Each number is 500 + 50 x the weight over its row's rms, rounded and kept within 0 to 999. Layers, rows and columns count from 0. Numbers have three digits each. The size before them is the row's rms in percent of the matrix's.

# layer 6 MLP down (transposed), 192x96, rms 0.204, rows 120-142, columns 0-95
102:494545508574533474482387419584497461357534416481444541581528500410533458409461571473449466443485501548476451530497503531472551557463485453518494542537513468394502627545490473452447522437506483543480437414547511537469467504501525511453452514494500566492489452549458467584455533377535475468
106:511444542411553522501590483503506394503545505460571536554506400482614465613496512539495447501479459647350512606474512498504532525536568588526522512488483500462422484490607553481498508563503574477493509520500580514510509578487525526520501500538456489531509486454464545558542479580448516530
102:520512439531477477432414506576501528490456454534494571533498466444524497549383523516542508474537505479487619554493667479570494452498550468400506537488456483531557497416509456504455503552499571448501554525506414466570501521514464415565507542497463455557469525409518551448543554474469529640
094:500513526485406496460626506496512559550499503553509482491483514558568493531481410530491523443468531512433531495441578512469493505496525515484478505491523547460572559430515457465552497598464488547466466581494536530513401349534397426500410561506496444537536490603536590391519501538539521590
102:441454482505524546477440452430384481492425493462476529461488529489458519530491494499594447516532457517515591533534500517417557509545473436487473491516446498539586488482489518470556554450388508548566552548514582539479533594551512444432496518561519544513426604560409540632498425468498442412
098:464486495527490525566321452508493610509483490504461554404482552501505525480452510542437462504517530524480510436500486445504396474537487506469521486580391597464479459523454466443430470427533489485484570491472492458463450526427496424560464478373523499546460480591428572552410557479510489484
092:473540515509370504477442465564456491612578508512550466517447456506455392594445467592456509480521514547507454480412527449452493520448564493586667416557488490482467529536578501642500443521572488482519478491544569495561514534471521479477505457490525525554490499540507579514505519542458498498
097:528505464588548467542581500559468496389494484533507492499453545403614521500476561426456464467511576533444512503515389493554443461580569473479516495488473478435508475442415464514554482496485542424467555464473526502560569541537614498525529603521521423416493562486527453521538497473407397512
097:536532508464481455486358551555576453488513532443476426459439557473521470503491432629505585585461509488554481495525507522486523523446475510445541439552465480551522578418513492476407432487605473551517524543523524440489528470538474478489448312531398475461517494502548547549467501513525461477
102:499419459566526477521536473488424528480436453543551494558529513554476492535447594517580514479558496481402407451534425479490532519506504556503450473487425634571532495583565473478586480495391509484534507567512557510635496533510603544527515418509498528471535466451517422572533465522454469555
094:499521532455444564463562451554544561548523489545453448545556513390554479434484457489484489453501469509622539484469530442510497468504489469485530499613513592490571450516539416506449418543508538480494423477460485475507502541392534513542568550500447473575474492428439521450466477496528500302
103:570470421552471435597513483574491519581545455526375482496548534484456473473513556501525452427471490540585573546525553465499475524554533517483458523523524577465569496446519449595561478533522539427480516472446512505583544495512539452522514539547472575451414459599487512512441655417535512549
096:502442506442460455476462467467534554501548595440488527537431561501539534593512500481510468423513454542513556468523498495484461577502376492493604466538447531406485477417500523509447441539523491436513575485621478396403558407472569448531535539472433507408389453500511503513512505497461519543
101:476448379470375513514507586503529452531503476515530551456487461507480532561527566472508568355522568546526517527550504523559525608517471512556567512503537534558554474500528487593482494497522589469420513504525509457528483619509518507572508528493401474589443551478612483600519499501463461542
102:490549424506468587486427441437523484518474406469443491460435488544455549473506529481488497563507437520631412595529537464429507503509379522465442518547472485452552547447496536449499542550518475446486492500470466532438577438474535511410444526480512476510446462580502519590457612455379467538
102:416487522416434501518537480437485506480542457526486418562493472510572467495446438556438580600535496495473462470483492477537492439476601549444508516486552445490515581545599418522466449571545453507456483491495544472529452427550529410409525394506443459535457572479478542507513520587527503358
095:559540378483411541576528629494549499527511526513376504528463554502484510482440491505404476499551590461453442427468515497382521529624464578516553503525526369485491546501541452503534481484513510514557512547527574531573567442575522482451481477489555480448559485528550509475484515514567521477
094:467531540513511471527463405642404549496493518535449426472478490495421425441579424477536461519484549501402551494505510486434465530578413462442503380551515512501564491577491481471460477550453510597474467497506514475540426556497482523575561532482518515516515593521508396458541474530581559435
102:529541499456443498505357470442514510520557509486503434527476403462473552489546520417452433514498464522422512544539548551587482571490479514587452485453444553495589470567462554539423431543471475460479537519580445453550480526471552611467486541454512435533516490556500469521460520668495552459
098:442527453484504487564406550463514472569487534466572407457583532512461584519513562473544429466521466444590479499513538393437543499410499412550480467520584557540532511459532529460423514444508592442521463525419503502510434472512545549557574437475557440431512444541547511463492424437417477534
099:601518582480518383391497478440524534492482462511414496513515558530486469512500610499469506529495507501469428464503504396564511519528554557456522448396427468516502607515473457471418580482507462502486523557480568562517450491597438484460491493544487585580490588549496459393503509515476566442
097:526492443409558504474621513518497459413573560429518558432457478469562485485488519554446501560463524465530449536432521417469465559530577490521501444505492548581528492505493524417404441494557493468473504539448602422529436567415546490489464461417433461530561542548456579463497493618477482503
102:549474515424634430483612523467574456529518536507554447540476535465455536570489421492452462524482555522492426534556488483496562430510517521535526513549590494576509546564547528515465489490518436440440561428497411439488482486584472498388514564531450431537416520490464529565423534500479484611
# layer 6 MLP gate, 192x96, rms 0.212, rows 121-143, columns 0-95
106:447519432603516524379430541477525481479483588481518516401521493550497558600478519502529505407426489454480521488447514513604492461550616440522497559495504383485575573509501503560552448466432498414457424476467522552518497483441582483582543431458471521510551534479537477583505553504527483518
104:514542587630458500479419409403589409496492487494465485519525413482449529511427507508481554448475447459465496497492462542476467537579528570500553442524473541516533480569542477572512503407367576536526450492530621560479444468509524477485432490428519529532468530444501537464417518509576546521
100:521502515479474466489375475366526503433392596480596551520481523509570483468435537487528496537452502469540552534497602431540472448480569545540538520539494495506550493545544485516568544549407501499546481427504408480479462603510502542478380511463566581491541550519486516524519433483546608514
100:503490459544453455506431524484505575503548429514518458464481524474493475518479518411433451552401497456534417540431466513536502512577520484455470537486534420512626445528553548467528550619523594497621476410524506601461559516522442546553479373497502573523472456505478513497498569582494497550
098:535459344418478527506472552523525500544554439589509558484566546531540532411403627480501491574458542517445484480487505527468540488493551494527553433515467501563514537541504508575476477521519511528460502507515516580480540443496432544446403537391567434502437528636471490557549510501502570540
096:544452447530474443440420510497479401451568507545497503480521515549514549546564555540405519446429401503513422545549398427595487463503548508525465520474507427427540461585547405495512472557485638504520450518524510509493387581529460513491523527543508534525529506379504489437551523501494548486
101:397485472549530555421477427560450508507519604538507544448497474559520505487572555447483460533549491476469523563467473562605512511475445456563553616473442454491535523467453478568531431599466568452499449487493482399436518426467539560464437520483514568447544526381554506534523411477474460462
095:452505487535456465546502500513521520464488503538447500616494426526437526425458566438578432486535538568533473513463441568541508468388533491494566537491473458511547505579552485494470540350457503567563502448485491575461471463523452506402454544437511452467538535514532453478425438593466638543
102:507475427485488427524414477448449422514543466480566438505471486544528445411504585434496460486545466512479472569487556507494639513441562492557639540433513517455481565521539527561485468559533568483479542486529495548447516510423492480568505472391626500543598454550480552513476477479492555436
095:493470372506551488456487526533546457470631457507359453455503504515506514555465626443547411575542506408437445457505459580470525552511407489571615533514486538463515493518538510518480542483500573514419473512529534462520564492542443439574562531489444470522505536508548447543528491486538562534
103:442385496447501554471433452542508509546476488626465665507561513496378494546554463462425478479508551486471445497467488395474533510527489386547503516570406484498503521550505461514405490467483547525548592485508488532474447492435402483452555528521514447493468447531563421487474525486517540477
103:457563530489515397476504553347559535430454515506501504513451571457573479515469533541477523474478483450490457415408465513571566546473493509515576557493481454590563410405496556482603423527590566489475548427556516576495503479562487462529502502537582494504508495611563526505500442522485518507
099:567556573554476505554417609531388540497487481521439483526562442522529430433620443422476546432470548454449482515456652557508494495550563479543507431417573475485503452499487557513529517550474485554486546462522529534531446550521500414526539528506573413525520504547535434483508558561511478545
100:487560428451527499469528447528454480440495435465468452438568509593545463473502531492584404439523569481557476519541476493488550451470486397498540563540570463597508549501513491580501492576529463546509560438649596519520370493532507458503414585520531548528516441533550484551530502455508453519
104:471520457467565419501409504443432501416459408537498452571534388569463442554485499393459507451567501583489531578456513629549476542410527457515543465481578498519607539502513518541550517549458543565534440469502458568567422537501472531484468553491537445538474458509492501560448475527463552492
093:549478446438573439493527413381533405472462435511506521444475587443555551528624533445492508472470517422493478481529517504484499477441546555526601526412571517549397490474523523603597517508548482437468526510493475498453434580447564451565543581514509517550445537514500508548526502530430521533
100:442499488479545569512549487480533429494468454493460596476499548490491438560584645497368502517491489533400499517462484529450517599457519483504508521455568517574582492462554540505486442537478540484515494471443406433516477524511534428420434594500566538533471396512553552562493559454582526466
098:464445595472499493550480536470424410472425480483461553565557504407496546581453538501547594492488483516502531519479543443518526531529559474473580520488465466504612592466505530531493409444413618495599489459477459523564459484470518464590503455450541402575501567488569520531418532539516520533
095:492493509629462487444451485407547505472563547488493407486484511486571557509551450447567482557405470425551454531475513432420546491525566526508535531528596477516513513502589543533562524564407582541519417370538466538529530431505543539534435458552564541530439515434542502484519471510553530443
098:475587493617533508440479533454526524465526508465511487435517559543523508454522580529463485458498494410471539499514414529499577477540499440540479448578585477483503436485561549448504461523564504557525547530463481436424407466473400562512501531559631441557556509496572502565499616468566438577
099:560456549444499453434481512534486453521541485572460452534489541538533451515502499528464544622432503563492457425381444498440419479551548423510440489563468542554487504470385467491473497504486594483488452479476449495523512445450414488459513487371508567482518481535497431520495435615587553414
099:551483466552445561498442541476545603518502489506531586473539498405427597466551521515569560481416515468437464502447524563477509594624490477465496472438465393479550483462455506486541498497458535514484500388475490521538491507535426529429578512615535466508498492542424599576497537500493443577
091:444527490518526507412493510440539451451503521613544492515483540498436533516521439443422566525560436456518471535423563397523517473533491564586535541576531474540491478376488487411475542503556568456452493471553445480529441473548441520414568512585594567467511549468526495454422523478445600498
# layer 6 MLP up, 192x96, rms 0.207, rows 121-142, columns 0-95
107:548510520526496374479471533473478569470464537511438500491517508618471499470613486419410496445619462572514514427495524506527430496528484462582480518457405427571459539541547421509547470476584551471502451523520497408525492591546493409424483510506506564460496483533588475539462481473452519418
102:454564501457521398458472566519474493537547492467462422391584482488422632595487477559554532475470447501529383497491428530449478551434461477582525566467428463575551408544569585471551527513479474471470562463540545540489499513506470474520515503497499508588524571516458467468506473556413452457
091:529557527538489566551452492549484460481525534440453539614489540649491525381503530445527454518619420573554511479505543560459497521434569484487443480514528500548519501484394523528521501489523482546599460529434516419536565469518482548526462651476488551506540595504506457514477472491566537512
103:498585468424532455491486423492500510436584452542579491505409498508452487456547458549536472537578467492531570553463542508582433592436513443504601499507515476546526424477463489524516506489534511557491434489502526507466467469646504363506467424470485609506493570531401511431492441524496477575
098:560538525498487587524555591474487502497508549495475551555593554604530511556496514455417522392530439492482465532527531546608542445511544523456568421519395478566527499590508461582461532481484549478453494493420567511610516553510447514518454549485570506480532559506517558532546576527426433426
091:496407542510518490622590452550436511501431470466559569568486586552409434417446519542394454506488505506502502602466467595490488462478525503546440467475385567487465514485485575501415479491477497452505575509515475552442558364495483491485508473501530424515540442480485512538559531508498485419
096:545441465480528340520544504495484513458448558501533439486530555646508491488502477493488408526479510518568477538505421395452485512497494583500524557502520542532553488550588549419513484525591426500452491489543582519561525553483531415505491397448431559582592483500471447580525491471519489470
097:577468607466420509469546426483477465462486576436511490560501650447528411450405521514498543509496515549444522459489585512366460497532519490526453574601461533500456492500476479516504505488538387488451448450583599532452523498414473462554534514502534525543431447527504490457458524488469450553
100:534382592479439459503492579476570542495453459503469501533573526429483535446465489580459602512534437452501448492519483546531509462493519534559582402496388529436540392570575487481499492453457491506550438483495555461519564501484513513454516438542501461361444610431476514540517458509467468468
092:491490511631522456450452496474508480490533475526504447453445516470449610625536514493509464501542574479545463485571551535426409583509501465506514453527471416456511378576547452444436496475576496532476540511550528493458440477542655564544538505549477460525513499533480554490597462425513500445
102:430537538513519541433469490536628579569500563541538464508500479560477514529534439462461414561516594437498483584526473422501514480527520489453513513552515481503523518581572435495444507602477575464527524384514473491561471437503423529508544418440583500514459420545538497521509607584558434504
101:401472511518502480551463515472576545494565547479560560547571496437467474550492521473488524516484527469409503553483556592487524521423520580548611534572472540545519451422525479413482509508426602496481450531489547572408586476520433461438550442581456471449547481588537512420445534583516483513
097:503525508521443418550545488554456593590460495498500494524463586478465463473466519488453541547486459563539534481405414399466495419412508559539472567453445463499480442496422547439461496465513514583475524497470507523424544498501509518480531518479392496402464583432505542442513369566512609500
100:537482569555456523527461502536456407505466446452499481510495509517498471562558502566547471495464511540485522552470626477471422498512530393493522479517500529502490508575478517586483508519551517602547492464576473464501394503450532412601480496409465671495558495477534398438516560574467488568
105:473518602521446427408424551468483530425505377590533434581492479514481454581537463452510582487573490528551535506502544516503538435486551554532485538474567442513549434534556503545520597599482405539529433373518523551518467528463521574423504433486502542507485526528504584462491495510452488486
091:514571485546436467446516579544508492509498483468413473541421572470391500542473532508539435531560500544507486560446379565561464538469447538492414595491386490507434495445529523523489390475484520556449569501454419549515500509419502494373443528482509442476541471554564534454525574470520460510
096:518498483381441484456514488464576423419556444490416530575397450472476446546524489516510585485476454451483597523503468481522424449517463448448446544454498504411578514473517435456478528554476459449521442540473446468468448615472471474487465509443477490633556448526510541505411424434544480468
102:541477510478505507444504546522464553414501525442434522464533364543500540636574522473447486459557464484451477514476579388474488435422558492485571382425473484433519446500544519543527530516571437386418489526484536484531521530490473480474478540596505539470505500440525493473529562586541418522
100:450586476447531420529578456480554432485478498603429457511483492442502454486476547561507508515432510552436562465475475505450602547562456493495466576544491502450430463410559461560476600416538512576511488475448435535487479425372468496477529529504427449504533529392460443495544554549489561471
097:520556623493558431543502550508458547478575457412443484586488488505481495476536517451494585559487423503503475528500489488447438414502480412492527486469566477406478510507451491559580535541568472469588511488536570540518418579508519487581414589530642512493483534589499519517496493521439415511
096:422471525421486451519515445510479526478467540523484431506432480480523504623547448428425417495446434556530512560435465597538473353526596539536497569551526491564536450509441606460562496532582574540457502419559480586494405491544464509504520489483472540493479442442516517503564480480498529489
101:474528570610428468443477518491521470497520469497529457497504460528556530528459509516424516448506390561573535558587482505494505434535477567594588523497510472455559510535495482604440502404436528492426609480446469501515399605450500671477500456533458479501529476445505517463533468483521473483